Weights of a small GPT-style language model, trained from scratch on English Wikipedia: 429M tokens.
Each number is 128 + 24 x the weight over its row's rms, rounded and kept within 0 to 255. Layers, rows and columns count from 0. Numbers have three digits each. The size before them is the row's rms in percent of the matrix's.

# layer 2 MLP down, 256x2048, rms 0.0733, rows 68-122, columns 1792-2047
097:149121131095129118128101118121134151141095125096151117125117111157118162182118132121168118148071097159113135112130138095103128107157171087149144144100103115129177118152081135106138105136146141123131144164156154129108150144129080098160157140127163144123088126124137185111128128093122101121120091122131127080134113134118174121166131152122107128111120165157051151129137097150132123061157151113116116122110128177087122139111115118112152147143127095140060110094126120111132124154145095082118143111149124144152092116149121127089128130089126141126121155114183127124096138144143134094188110110113100101123131131179170120113154194144125155123162110134122082153144143109127132128155146140111126101127141116119114140128108135069155075127112096134150134121078130165109120125094121
093:136126128150110104090107118118105105113143099110099144089142115138134126114143120163128135142122118130165126103119094117127176104171102106075152122137110109099163146116077115151096147118103118186094106129134124124149146147113062136144125160119139149142140130128130119145141133100089097127108135104084110128114121099152100157126141091103103157044119107127134125136140121123126175097113150138162125147104134127137137161102090091114131133130146139148130114116145140140117148118093115100116125086106116124107114127173145082170070124106099114125149174114130116105101152081130067109107133146120150144134117167140084132138138088081075091086117147129115114126118110137133115153080152110070148134124112144144129141155117098141104132175103122117135096119115125161120135125125103
105:133136142112129140138136122143105102129140095110111110105148098161120115149104103141112078168099133120110105118104117126096118091098131111102096120108138165133092119149117174143145160131122126157174139157178160093169129115091102134133165092154102113105147114146087121138141142091129109125111122120122097151147132137095119130099112085121141156119119141126131185131119145122115202107133156104135131144143110154126137127106139131150092108161151141142134118163134092131115134082156080155136144117125130106105163082128155126124126089134092105144158138130101149095145095090139121123138128114149116162151048163153106102125124124116114129163102131148134166129106087096125124108121108113141138120145122098125106123097134131131142118189125129105098133143170131136144120157104147
109:117150112164145163142151127131130119109152144132157107146140200108124120173096127131148168161086129100135142124109096153156119116093142123124142117136106118104124160152142092186107146133149087145112119117112119174122134155186127119126112124112130128138077133111116107112132156138094092121141097141152101213132134114094054165141121113128100118136097094130181115134074164116117168111141156143128135127125165120123126154132099174129160122095118147154157170153113154130136109138121131133138122140130127109145122189127108146130144130111112113091156118142128167171122148092077116136129138110125121145176153119152089134124121152164150130110134114089113154140120147131157169110158094120130114126103137126139118175073120145120141115110114139119127113126152145106144123099143087
098:150113139109161110152116174062148143122119115074119128116135112158133154104128166128129130114158095132129138131131126164188140160172100117140142096110144121140160149082146171130117126139115127132119140100161128135142115121109118114164131130115145122121148118148150134078144083091143218118141148083167174124193166154084138139120137111137116138133130079127135116149170143154128092178140125147127109106108143118106135186137132141129120111127135133131113117170135126143129115133183115115116159144128165127127109111122132147124166180152137126091153139107098111160135106108150145085117157168134105107135155154123136121142091151179132168137129160114135123132143143131168160134085121114113146110167115132143138120119139120118151155130162113112138123137122097139123129166169149
098:130137124132119149126141163087113150084125135133126090128109134062125141120089129163128168102100138120110124156059148128158164146134089132155139137118123128148128078120146133161171199157117153085155175116146136106099147159107143131138203128166119137105115117157147128140139138131106122098115125132157107126143125154168140093128129141117120100149128129135141174155147132117164115147113100145188118140142156152121076141157156114107141125103093133116094128103133187140133145153111134105157141139182112135145187090136124142158142142141126119137079118179138116152135126165112108135168157173094101166109130118171129103122112162155107137119111118152147103134139159127123134133087143126107138130130126144130111104144165132125086129142156105183101139094122127064134167127141149
102:125132134150116142103140149132112120137089160117133137106144131118134132138113151103105097107150115137139111152109078136124096167144119113131088105118143121151129071148174156128082125167138114133111084156152124123134135118133133109098094122066104091118090115120113182117141149108147119142140174102121111196171112133091134129144105161090143118125120186095125151122096151073163120155158141122155167110096135134113145095119144135106113136126108088111136147165125132111139103107135117143118121146145130128103122058107153134128156141128109092119132142131080074150098106143092172149119139082106103108106128128117176105110151126135144102117127122128143179126130129151132118075094104156115148155126139164085181110118134137134086133155086138102173118141125119115128117154122162
104:163150124102109117171110122104119125109144101141140125155140152104135129142132102126124108104111126127117128102191121121123145147149099126138143152126120150129102084118121140113136110085127159133108104126165085160123161096151133129096119127101114095178173103124129069147130111158109181107110110135160122095121144127121128121115149092108113141097149124131069121132157108160141146053086162154095122135143124139116153151117172143089106099143113152110169158106111123125140133114138109172097068154145136115137133130128140126125154169125115111162136118142112131092129138151157124121117128158154106161108134162143099105097129106104137121149157125131133158122101124134130144109090138111127157122127129133134112098109097116105138099172150113135105135128126116155132116140170128
101:153135110104102126075120092161177085146102115130120107097111122123113123105119084115080131148092151179153130130126136130154184143098120107108117164090123108127141111122137111083113143158075117092101131130077130149145136120126132135102079117143147181066133078133116147148125178136127100125151135120083139143094123107172091163109122109129100085120138160103148142138121128125109099117099115127150095104146112111140146189099135123146121142098153138122080096117136115118114121086117092142152118115134110101115111166123146142145148148052109162116140151128171140101083143098141128115117139123107120110131134119093107137139113123130140122134113168120140116133092106147143083138121107115126125150119138133137156090144109139139157128141161119136119130143143167092094124143150071
102:147117141084127134124078127122129123115145133115085106084126142154141147152082103125131143110142106097149110114132097132113145080181141094163169081148142150079132178141107167105128077078102154151143108125145144132113120104095088132136073156127106111126090103126151105169151081093140151125112071167130174131144099098153178135129120135091099129172115101121098138135129108162154114129104168122137133156167116125167140124097125107134112100158119102157131127128123185116124136132143119138116150146180134130117130121182144163117139137096139133180133092130111164140122098112071150125115113069132109147098147126124112152146082152160159138098157108145079152088114128150152113142133129108150090120083101161159101153081116140102096113145083078130099175127103123148118140138151125
102:123081121113181097126120123145099133131100116167089116082140137169125152179115149126106152136127115126133118158133100105110101084130131118126113116137152130108097113118100147199147211133093151119080118098152123117138121107086122140118107126105099147118112126128155140130089126150137133131123107149105148145141117106165105094121114091119159142183091122166174090131116111110112141130101180119108143128101094108128136129137128146136081111147188143110086141179152059136115138111135133138127046125157120155129102125091112086139113162153142063164115157086077147117127097143108139125130107090138129135099100119142127097131090117134122106087111134125089144132164106136105107112135116170152149086141115104087107119128169114143112138146086092120062128142131126134114145144140105
097:143127124148106111141170188091156083145089162134152134084138149183117160077166089115099166127133119161095144158186094156161159154107089139096136160108137105140163170103140078076128054170143151132129141157150130125140142148124142113120141143154179152116149122153115082103118160121065119131125133123155155084154130107119108134133124136140142144104123131140151106111098133108119107117134153145118118133149097105081125117115135121110161151089121108137155152134144105113138101143105153143117081108111126102113120139159103140143156122104128124153150129077155128141149160156100106157103165156147117069144099115118113182110155134120197144150105130096149096213118148131155132115160115142142169118137082140098135155115117122168110119123143142109104111132128100131139123090098091
100:156100115110124131134138136126178129140165123181125113160115116095120112109171062100196095115152125155131137135121158121139120144152164119133157128134119121150135180134128132148107110100163147114103118131100169181102180111116177139119135131137131115142110173107095107140128077160138197095134125178124149112116087099127176093140110136166111146148125117153096148128177150118102120183169091110127057138152139114076131168138134146132176116148138093179104127138148107142121125080121126114109112161096137111115117175077130123140160135161155098162160100161094123123070174129160168104133139171130216095150130054102125099123147129105075164094100119117139123158115129135142131133136120075116106102109161123224140124091135141158170113138118122120107115112116112159188113166132130
105:103131128159142135096151130132072133174099123144114108138121126104133049136117136127106042175120126115154118096127144113156104110128100045129168127135158093113138153114169120103128166140125115109143125095077141144129123140095098127124146131150141142108132117130127132135124103112077187126133115094147093118129098143137118132113058105079087146096121142090196096112150186087128141114084134117129190111128106143143144097124156122127114129163128160158192091085143095117126135115126114181112153146127128142132079118141119118166115128131118110149150149128136135137087163116130152108140145118111156146120069117105165135134129121119114119145187084133113104160105148154139100134143135150132090121127136143162109172133131137145094110120049098094144121168182161145112121141146105
100:146137130126125074115145154137140145073122130127100143095099120133124142148134147135149146111151166066160152143126115123127144088114131128121139134102144140141097118109134121150114148111104171109118158100130121148120115125123091141114159136141120189108140139114107152154125104131099090121124139113146109181145124164123150167136128084149110078123137133122103101135134121084128168138155092094112125137145142123148128165136088151091133138150135132146128101109125142113135120122119082116182128114143132158120176150102121137156086132056142122077155157132128127128158078109116119131159120089129160166142092143084120121160118141171120145140153107151126132107135104109115145146139116142126132150132086102118150121146135123104125129110114137177189115127130139111182154103198144
097:093087127119139165142118154066130138113139137137134088141141126163129129111147167120145068127131089112120130120080150114134152132151165114137154045127102106126139177111109141131137168137117179097075097147089122181092122117125129143183102112098138096098151152111186134130121087121154188123136127170146165171126103174068134118149121123134157106168112119148128114144175137126147100120120114124132089117129126130136147117129124138073135126106143100053142124121105108109123114138127130094112135115143131150105108147101128127128150134114108162180091166158107093135121139119179111143162116173124121084118072106153156097119117105131171155144219126158127085164139153132138139139110166112142096125159076106150120151120120120133176100128118102113130134106147166121148143145110102
099:108142124108135115152095105133146154151108189092122112123111102091132115144136117144105096135153087147129155111141107107114158155158153120109095153155132135135123139139097134129116113162145121144106096172151141162121075107139152149108122094127133092104144096101136116114111142075176140127114165087084158142126156156099132089131127135137093136137121117131129105112088140135128167098103147133101154105105132183136130145125150155112145125131149104125131144156109145137131119106098128096095098110129136116144139152116163134109150139139131156172124141136123130112092134151142152174134110152104140168144109104103113122096135117091151119094128184097123100130136106160151127123117149172166145125111114159120162143156135123121130110164089161108201135140150152080108135137106106
105:096110125086127114124089151139174162127125112124130157175106125146143144123136157113117178100146087077167141110121126103110101123113126108174122102111128153133130142103109139151122082138140142110136122069134109134136127125124127131112130142127141104123119104107141124124122119123108173088138129135145181117135126124118138070116115141105121128153130131111085091132135136112190166126168107081099154141113090091087141115139115118120140142081127107129123168141117114134133137134122127153108143140176122137123119147176127132121107120099137118161157123138123112121145123085147122142111106162132109100111115111075130129149142122142153126098110090118115171116139112095106144111147131119158082146136130151116101117111121120093111082037109168114134144146113158131149111128122127
103:130100118130155105110116154109112178106101112129106091194093112155111124139098159142108110101117102100108129148089149120109110101150138127148128110159139143115101173152127098104136131098141100145158093127120097142145113125087105133149154133142103123139108090105088111140081087123117102089060139138116139110055157132174160091097094137110139144102146142121122098137105162139119215100142124133184069125153146111111134107137134100130152122134094145134092128131122166114139147129110142121136158144097139111115095160158105124114117092096138113117155130144150144092108100161147121122134138201128127155091131166150103146085135154087095130158126121085117155122133074098121107118105127130122140109146182142159122117143136135121076128170110144097171096167126140122141159108136130
099:113132117085125123113104133092146110134103145168113161107146081119140156117133138131166072158125143172122170149120116138138105166170088165171095145081112137164140176118122102127122107085104145160142137178125138128151126130099136125125143122149160132118096113147177180139115085081120187119086168131122124147104149159124161151120137099121139091130106107180118160135159155154098166088104113115170150130134168153145150122138123106137185123125134139112107127095123092149143121136142134082109145130133128129130135067139141114117121137148162103147168111138117086164127099121091156107160127115158122145168139114150116163195120127113113121100153100147130154170127103136136143180175098172142106069123120125113099157162145105117117119137141119122200145126114150129100153114106144
096:072121133118162162144157109119087162122150066140141171103122141132133124118167156075098143130120084125153139150195145136156175126144145139121164115176151085141153163135152142140135134177136126143120122098138089118145156163132128123151142128111156109133139141125129096106139104169125134160129145112204157126137094136122135104129126137122126136119103163117142125132146098139124134112149139111089150116139115143100129158156096122157107122132117120139132143142142114114126133136101140154130122118145128164153167132126123126147131169169130114115157124142083143155107142178131113136128157166183116120134165126126118118149126109127103130095141117097146142120137119125142123117091182150121138099106042117132159099133111110120098094103153138109109142145099109111131082099099180
096:149121119138111165133139110133101089106155119131141103089120148144118129089161114155066108142138173108147161147128138172104131146074131133074147163146144103149132101123144136111127113100135125087081163160147130109112149135142094146103135108160110139102199147143124090209139167140107123171150106103102148141102094166145088172119120130161068092160150144137127150120127129116173108157179085132104086124173117119136113119106095127105157139115103150112135134141117160130135111112109138094207144104129122170158169175138096155119120146117124136138167143105180163123132114137102085174120090149168126156142103172127133154150157140099131125166135144136151119140114114115152145136118127102143126151163089136191153124116142123099020138140133129178137107148128151149127155165129138
103:134116145080058126116116129163160126118113154127132172120106136145130102089137152131173127124146099118128127116181108109118095125173152068162123139064132165121146148093151115125127118117123139118109119144123141122138104097104132131085140163110129095184146102130145136142136149137132171064142138151144182131094146143117078131103110097173103158094136122118142134114156141170123126155133106094152145121117128082159151109125162115104113121145131127123129163140116177101129121128105096127078067144127128144109118159146155112144119090128145142216124142127135156162102135151173135117120134082108129123087108115123155104163097163138182126127137113113114160156145101143150126148141138129142120099112130137101110148163120134118130177115104131108141130132182103136125118150113136
099:099117122167113106078115121144122077174108146144102081129154133101125136106118153095143092088129112125101119115150083069163147134105136136128089116139125138129100111086123171092149149070171101164152126129121103129120122116109156101135131150141101183095184079137114114124150148173192074137091147136127093158117141161079081121127132092106211125071130129125153104145130114109127147140074152132126177120140148130154134170111118101104117124116140141189126092137120134152121127159112128098186132135109119129127127139150152079110120188069179139118131128128129139115098118124126105108087134140107112123140136125169138115105159100118059087113127144157096117167091114146099150122083145089076128128134117108124096106111138112128089105161099133161121126119131127107092149123103112
104:130141130053134177129124123076141133155152152119154142136117143170129146191138084176086134098142119153180111099123140123142128120150138108151144112123165146162124116142141124151123126107101127123133140128113154112123130117140093163121135119139123170162137134071151083137151130107147133124114142135159106087106131163146179120086143150119128154105160165136171102114146142111118153156104113127182139152130142145132124143131131140113111122136121155112138117130126186134135124160137110130129110128123122173151118140141140085115136127222121108172110103124118119161169147142099097133096048142116123154121160146146098165165109122126089147125154161111129132134129150138120143125141120130135116138153092144179160124136154123111171163143139138126093132111152134134103136138116143
098:130113129174136137145116125118112128129129147123142134109145102127142066155104162174109077134121169190091133148150123077137141158117112161123100186129122135113137076088150148134141091088066133171096101113174118133139146127132132126114165136140117178101104096113168153088115118149166119131085148109139131132125122119151110116126122157138091150139121156124121148141100131171139120155098146143145123137118131142150105122130122096117129067170142155113072144133113082116117103092133148105136124145108141119076133127104112113099099124135142115132173142087109124155142120150110138110163159107135160128120155142092118141129121072134133126139112131069097124140119139120164107085133136101112159123096137175139097108131132102109114113134109121120134105101138143148136158093134113
093:143097107129089136127123143134108126180151161130119121129128161097131105169142154112115164138122138113152138104161162110133101126132089097110131154153127116112110127134110156094134108190165168133123093165147147151106154124125105138098118132107106093145155143125152149124081125149155132166135095130128147129164088150129139130091151111098146142127152132171148123123105115157115128115141107143141120124095115138135130183144110153129144157143141113105114091128094091107125099127156119081142173102158126116103128146122109121099117122096096103130121072119082126112131110078166176149107101164151108156124111162140178111146155159122144142131118058109138144144101128139124110133100107083119120124155124095074170066081122110168133110180128140145155123113124156103119113113093157
099:135122129128110131154159156126131128147096101084159154150135130159130107066142093133095129184122118117105150151151083174151150139129135077128118101089119099125138128069147086204106081143165141098076139077146124129139152139148156126124153134121113097146111161114118124074108128143130144121113112147161059117158111122085189102141101117160118194159116125107158102132156127090124165123151166102099176126126159109109136140146138153174132110139123167111143141159116118110133118134149102170118150125140137144102132150157157129159156150167076153125140150160139136148145136148126188104163154110110118139114109107146139152112115110160105136139113130149144143108137146112117179138164088124141151106129142121136099166171138111137149157060139123127143111139125106130179133160156120
094:150125119094166151129105135166140120124117132119123133143149123115119182186131133145121154116117120105107126155146135100131143153157140138178151149145113088136112160155160089150124096110114139137111091107110151169135135124114135147131089149109121111144081156140111142097161109142128137117116111142142115090127157088089067112139083114139110117137127130121143144120128090124119113173121112165090135122118069128133140083149170147141104165122103140119151129077115158135128113148106156157116176126122105077146068176123142144094149086115104079186101088124116104109117119140134148119136097109129135125115135173124175131150116112141117114123164128072156133151122170124149138142133146143132132113123142126138163111127143149145116122073161146112154107122148128159143147128097138
102:106116123159135169124156134148084121188129159130120140164115156113138152167137134170122064126133180112160115159157148138126127129114170138137104129152147107094166178171144124137125157128121137119203158112123154119126126135110171146144103128139099126123130117134159076142121141107171131123146090135183129122101130139119123119114135145102175112124100099113148142124097160107154087157119129119137067120152120144124169164144133132097183115181120100127098151117131134116127111120142145147175124102140108171156169140115103151119166153132166066171121117122180150129173115171126106116129136062089155153119147109124168135170140143104111146103125091117124168162133137124144135134126085133102121144121119119171117135162141132126131140135111138092113149140131119117164143158140132
094:118135120145154140164167140179129164117105116132104129135101128139136088098110138175136128123150168128135163163119135162141121097137151175114176143159138134086151113107132133116119088141092135103063158119104152129119160121098127174120078158074108153158136145156098098118115102110121099162163146141135147162151134116119092151152123163123102104132122094157135150137114132128109160136131142207150147125108148087120138160119142147128091088117104150136147162136114106109127122178112117068159126108119118128132127105085099152112090076131112121184127167168122150150147135101132125119173074134131142138127123143130127155153116111087147097115115135085102149120120109142114163119133105141167114137115134141128065125089112142105131135109145140094099143145109100133105093121117180
102:099093143161159129093113147099120155093125097156124165096119106103114139125104121072088183135118124117155098155167123133142147127094124138108146109133144108127108104141150114161089095107141129120128146079140123094134115131123107132149137143127118114148138150136105106125142165097105090121119100124115101174120123127111129118112117111088097121097126135140129110105192135116104107147129120107135174136119119114127158118110103160154139136097101130110108113107124087119131122120109106154141133086118131115120148164138143113115119122126150142123195160124111111114188129158161086129048127103143087123146156127157140090095111136165115131117152122141158129118091108095108158143107115104140153109108108118108126089124125116126078127063093120117128123166071132129108093150169111
101:114138119146147129149128136140139111095165103084110159137146106123125158097081174128128108108091070134127118141161124143085110121124128087122119134151096126119103108106111124116112113179140089165068144109118113118167127122107144144150132095105096104133134087133093129106148079085141135153094120125122072142145127141095178123116115159090137149130150114117123122132151103129093101086105141142173147155134166092176097143119098105143131132115108099186152126144125120138115125137155143122124101118153144148126092131094123113103138118128135140129128176058125107117185132105100153104086143160081111152119104118126121139095109140129112158085098126125114122123111150114100188125104147121138109104162084145122133112103118124149164113121135144172089157143155095112115120119146143
101:102128119138144093102082146149124136123138100163111147124154150128119090123137152169128130106142115129152116097169137209139138088129125170164149116119107100087088152126102145135123147090071096125180122100132146145140122130103100135132140146094156096114170139149112067157131079103100104102125132138127121126130101089162153083145124130122113167140167102151161087125172145134195077122114147058099136133140102112137132175115118107115115108155140113118094112193139129136135115152118093130126097145143126099110118130118123084145081152118149099125135089167141153137107128172145153112132121150123147138113148113085125123128122116140146109158150136137092139091154126102125116134072179143112138125062089122184089094147118130105105121179073140144110137147110070120108129115129119
102:095140137163160188139162123104139163149142135126117153110150123125132124161125068104102152162105168112115145140160141158150163123154171082148135114133127125162131125100195152086134138151144126124134107118108149145109114132112164147158176033095113129141115135140106122126128164105142158143145133127150135176135142061128089141109154156100113137122112071125091106145123149118164160129143151097152184138139120094113137142138135135123156114111115108102136152146119148130134143162096137127118165158193122113130091110120094060125100113142137130178140100138057159168098173117125111120130103132116131138118153137135159109109140140160155128130095095132123170174106084128155155114078135140060141134137123170165110158143138124119101139103162102136117139110157105147109118137104120
101:146092133155114117119158115121153074151156124155106086119105111147124131151110164114133083130157159142121122120117137055107154150144094077149146116152118124087161184080153143148147146135104140143142168144113116150123132136107101140132112153112127145120083114107168170108119109129139148141098106178163094166092128131134138146121107118149160118113127139148126126123082109126128138142112128115108113136104106087133119149126148121141134083139168176129130123134155121129118090120162106116129130109143150138143113141138135132146092103109060096149122135107154149103157123151093102135093119113151116146106130143134146117141136119080099116104157126089112133128119152132126106127094103101140118111115136129117112109141121121122114126105105117147165146098140126103109122129144081
098:073143142123085128141117106097122162072137132150127162117131117100146113086115075116073111115102126123080156157120169096143053121092113117107134119154120108110122167138118077092127103143134145167096122107129107120124122124127102125124090155130122109157142134163165146163088135145073115127140046138098169146137116146121151156120118077139105140127124096166124121129076153114095108149129125117152138126101134123141152132110120149093155138107108114092137132110136128154132119133113127097146103122136126151143137154132109117140145083106124130101141141173124118146082137103119144129137152103107149153127100149123153078155145164145100142121101177110144118140120098108111173175154146085119135131168111124091155126140103108109115174119149099165084138135120113143071122144141155
098:161090113158154104090127098145146104154123151141121105142095099134124113137140155118122152148107101146185113146163115088155119141137127125086127140146149151087127124093150096172135110162153088098101167113172119086123134130124110137147092126110107150133137126135143149133131145068139089124136136116134091145149097119155131181139126158129121136155139113111124098110120121110122128124092131084150123126098128141171118118106105175150127117100141119159134216074127158127134127131120147101150125121120138148137134211132147130161132108111121165121116150110109169112126116140110078160077128112138156144125132136175109117129147104104106127112073157127105123134132104126118135135051151140134118130149157123049091144145132144103138152104136119148152146126147182164069146107150127
102:123137130097094119162108127092096130122108149119054131092139131152121184140118142102164148093101106091129101153138116109135117091116138149088115142146134163146072132140066120144131153124129158158121119139076127127119126109088135121124115126145160119140185135144132104143100151106176194136134142149101123137121134115090163089116108115122161118096157112085130169136146104134141142128130119125108157131120110144095132173110101140149143127166135121097110152168164137144116098103095086102146147177121107127097161135152129099123089109111141110079137130091084098102136128108135149129142120174118124141135126139133137106147126130163103131088093124119091122074103100139107106124080101152107131108122122132077093048034103111115165079150116147132144112133091106110124111157149085
103:153173151179132214115091152092098100161152139067119171127165121129127116171149115175125139116104141112153152112149127137126154138119134133113113076155121113145153143133141144127154145175137095110128140134128136116082134126113133152109170130064115106153082152169133124101160157105157113184144162102109106126119140140082124109104133132097144112106154123138171139125157124131129121171138158152101122136136126122142096156146140166128136113096123159121139124144124123131124124116110104100114169145087117106114149095159145087140130159130114132149096131137119130092140115114184135125102140157114143108140148141129139096152095109137153118090118141095131155176133110151118158167076118127142089096069099140135115120106141130178118152047110133125173123107126118053127132103095131
101:139130145110174140173131113118146126091100153124127131134115145112135121162145131139133105119139103115109156135147141148139114132163187198112134165138141136137147113154149151116128129190172133117116129156099104117168122135115102127110134096149134111134091136119146113171135138141139128178137114129132150139145082146147137095125144100126086146080122113123146115117136122154169107139157143108121097144094156099116129099151127112127131107170132132127115119187135145137137133111162105167138128089102129119096181109152144130141137142186195131109100130085146140114171099159117069163145108166155146153118149128100135109155163119153150069151156123126118144102121105129107155120130132136132139099132139104143129128162165121114104135106129169099121114066092129132127114130113104
102:143104133165041108139105122153151141147119138201145077121159147099125140126104158144091113149101128151091139127128087113152128086149155119133117159142138151153117086109124119139144098132108062135162103141124088120148155143129101116098147157124121176092141175106137097118152106209146090116112141117153164115127122105142132137157143109141105136114129119128125114140100119095135152114096145144121112134145089149125106129091120098135087105125115160108091134124121105115124144109144137175132135115106118111112112141104173122115142130122150084058138120129113097155128126072102099126197112084113085119102133098135115119115147110133145149152113105134124088134145138109122104108146137150091138121172147136129106114118119131144114116135175145142127141140118148158122111150097118
099:103135121169149155146116155118172147160120113104129130147178122135121095130103157133130122104138136121153116065097184122111143146111144123136132107129107157121140092117150159141122122089145164100148106117174153140123129136106146120163158135116114160101146122123168108170144105079135139196141181140152159145107147170149146125127125103101115140175117127140126136125095130093180148141113132126104136142111132159079118104154123169110091130109134155137127120152135172107122115115185124211096106109097108134193139144119161113102131185158126135124112105171140172128141158116116129107125117157116080121093094084138114157148118108121189176123163152149106078153135129127127151129136085100120123121113148143177138136142145111102202119130119150121064108098112077120164182123138121
104:062153131161123135127154128118142111104127098163108154213092124115127087157153116103134129120136150090153137100077159086098130100121152130109135114127120083102115134149084191163127170154141131123105157124113080109111134147091119143133119141099127101100095090137069134110140113098132135179096152114124072126120118120149127139125158132129163103138146149119167124088067151087089110115123114151170175118119092156104103149140075096113141148111101094111078089146118149136144139157144134128147149154150139118133094089142145139146107093131104152185110141117111126081149118092119151126127098153121089162108126116138127145104152150193114130132127071099140081116124123157095153138199149115106134133161132137102120097126132118150150114154118129143147131148077101098126125103096140
104:148141133145091113144117100155120164150110117123131138111133123100132154130101110153169078153101120159122131104166127102154118142120123136131155140119116131126124123142109102135153146105094134139115167130179113132096126131137166121185075135152122123151102130133136154158166106138122132161202125132106103118149136200160139145112119131220139120109116113134161142158181152137128116112123159145112113144122143130139155106140181123126070133144102118149108114083116102134125126125132131120128104150130148146166142117085136141148121169171143127148119142092123114153131148117126130102119120082137115157120114156207200133101125131133135114124121137164133117121152140152146151144152138141128138098120155135102151126111177128133127151133114174121118130140174064135139138149113111
098:108133114142139165143111162142122134148139103134127190079163122125129134143122111115100185148135122113162113126117124127181123163105096144074092151124110113105117149135130140099153123153145120124136133113156107125091139143142145144094159110135116133146096120122128167120095152156158127152170133098144152095126112128117136156108143147113138101139068126138107107124131097120115099153128135152099113128131156119121171137141178120155142123129103132164103120141120097131125126127131145152145145122125067137123160129094098128115147194119101109133185128115163138135111075132173167144175138127121153150160140190125137119130112074192098125150134116125183139130129144127161091113120127116131146134164084134119163128139123114110161166152096157179160158085159135152168126125165113
101:098151130160141122131123148139118123109108100096152130129106151115130157121094157128135132136154139148133095123077064094140126153124127145082132113111137137149114119098117146099121133098175109115127121110170086129143114110167108124142111125159107132148104098173135154138156114128150171098133069126133155147129133088132111094107194135109144118093173124126131139127123116132153120121128100144177126119094117105076145185132132114114142136130158134124137126086140103105134130100127168179155113120080091124122161124133102129131110155066152110110103151122129138145109118159112164131141116107107131134134134136125102112132144118070125142099124129131156145126136150114122129123085137105110169154169107102101151124129109124109122119100136149072140105170085140167179124159149148
092:121129117093119098128079085127141114106092127152124124155138142143133131125152133101140165104105069126131119123101144165149103081133140106163143132130088139173117121142110127166106132125118137107140143085112141135165113135121111155119127084111108136099171128114116176110174153108135131123106150124091112131160177111087199135129137086159088121133107134152095159134178114132106131119074130106060171142162104110147111152132147171168106133148138160123122160155137140146127124158146090077118113123122164152131134149108155133120093146124143147154139077163113165100097104120167115112141132108125124092133131149158124099148126120143134137130127125176121117121153111134118125143170129135126091112123119161096122104141126170101104157139124103113132128137134124134108133132174118
101:175120130107133126105155131103161128131135150108094103115119077152135160122145179128152105147106123131155141143132131141137111122134085147104119176138105129115138142178108119148121113123114092121128123155137133114110122125101085116103067117109124150119130131131116121121124122158107099142163081123101153107178152098131135087129106121148137096144131144137114137138129136097117124078130123110089150153150069079117151125109124119141166138147133126120129143132127088125129132126101128179118088166126138164133136155112173121118122138118128119089134169130128122119099113111115109107150115136138122136171096167140143108111104140182139107114083112112118176087146137102132181122133118139162101110140124116157100073121137125139132085128135151087118136119135099142119122148097063
099:109145106164109162140114105108134140102135157123132160107123169132130135128151112112106124091138093038131104113149114117196138114224114149100115129134152146115055130152124112143149125171114094139061113095130103127108138134161141106114134107126110109151147136147129088116127140135114102168188110165116112144150103196093128173145098127107141129134149119154100117122119136137146078115132126154134108149126116125112121108147130110120118073130125112136133139191141152168138128107107130150112123119162102102101147128144139119139115095109116150122126124155067126082116163117131112119161144139140142143118119107142084133128139124109174138115150064097096078133128140190138132093136200120029124125110143128177081141149143128151135097112100124144092097107149117142144087132113099
100:162096113122159148123126138095132157144114104149123107131109161162143134112119147133120083117092127111123130131174116158139116107113136095084146148141070102126141168161141115150124165122125155082147132084059141116100118126135117144088099080105175119150118132138146111113138130118128118108097122146134118122115116087157156126121163073138094158127097128108137093129115080161107125104120105139102120143143159129131157112144129151161133117116130149088130121112117114118121122170132120142114104126143148132112124161122131113158118108120118101102122115136155114138143122141137108124130082095121129099145101152144129130114081133119127170103086106160131152129136105122126112092103148135150120151111156127127111140103125114127086118088125113117139167109122111151128095090141107
100:074152111132154153131127142150118149130133106101122135090127129149126141124129145103152138127101141131106114175151163069099145121089168108161142158136168111100141123145156160150124172168127116110136137072118163094100158140109085122149108175118162130168180132168143086113130158105182177151176127130132138094170130102124156121119111146115123120116136092130117140123157153124128106170121115147127116151120103128125167147152092150157132123162113112117119139109107181137145158140122144143128197159117097143126143130159084069084120141134122134166148134098098164140135163142150115123141103095077110121127146132119165129126107104150137143114144135119102107142111112176130200097152076118143127098127107124083128158144137120124132104095103121157148131115144134108080105143128141
106:107129129137136177141142144140096111144140170111147166139127154178131141149100143159144145131183158131168163164125156132120105130111140096082110124142099105125142152140116198083138138123164138102141120112157130120129120166160166149100082069136123114156152128121182074122107150126146190161155111134164097163091120140118145112121139147132092135146163127123102156124102153100164143097122129099134142150096130107144162167132120135100124132149119156142109143153139123135113120120118169080125133132123100143106136128103149144164155154144117130173131087129159102156111078172130086142161124141139141124105134104139160121186116143187129132125109127076116140128121120116167155099079160117144138151138128152122124138134128126129089105118129125077118136126114122095137109155132119
103:100135145152116171126146140128136130137118122096140112130128152169133115151129115115159099093129147091123107156174108104122142110122150143136084148153102127083127151133141101129135091107111143136113136159105140163121135135150122119140152150154090091100101128144140123114117128064149141127183111143152158121124120153091163139136140133147143104157138152157162137083114131116118132126119163132094139144119113113107133122137123150199109119116090131120145123204117111128119132125137123146106153084101118118116176144154156118120111109137102084134105111179094165128088144135131158115131145116131135128097096139124116112101125144095138099135092169107104104126130117143109147104162086142136100129101120144094109203140133151112108123167116149098119121063115123137150132113124088
088:166135125120132104135094168078113150119112119140138177138129120152137108137107141127144102129144102063136122120128137134134125135180118168140108149106139097127140109150127145150126159115111129143115109101137131148121146122125131107141118063136143171122071103114151120104137122136138120146108143158142114139117163112113197144123145115113144134127095125104130108122151126123110134126135139162170100121103112167105149107205157112127146120077076146089100123097125144141115145135136127157114123127123113136095108087093131140081146132124112097124110108165126168169116094105153145141190160132139154132144141120139117142125106113080103154115089144130171072111157146135121102141190102146113108158152162153107146149087124103163222150108166151136150109121126131098152115149138158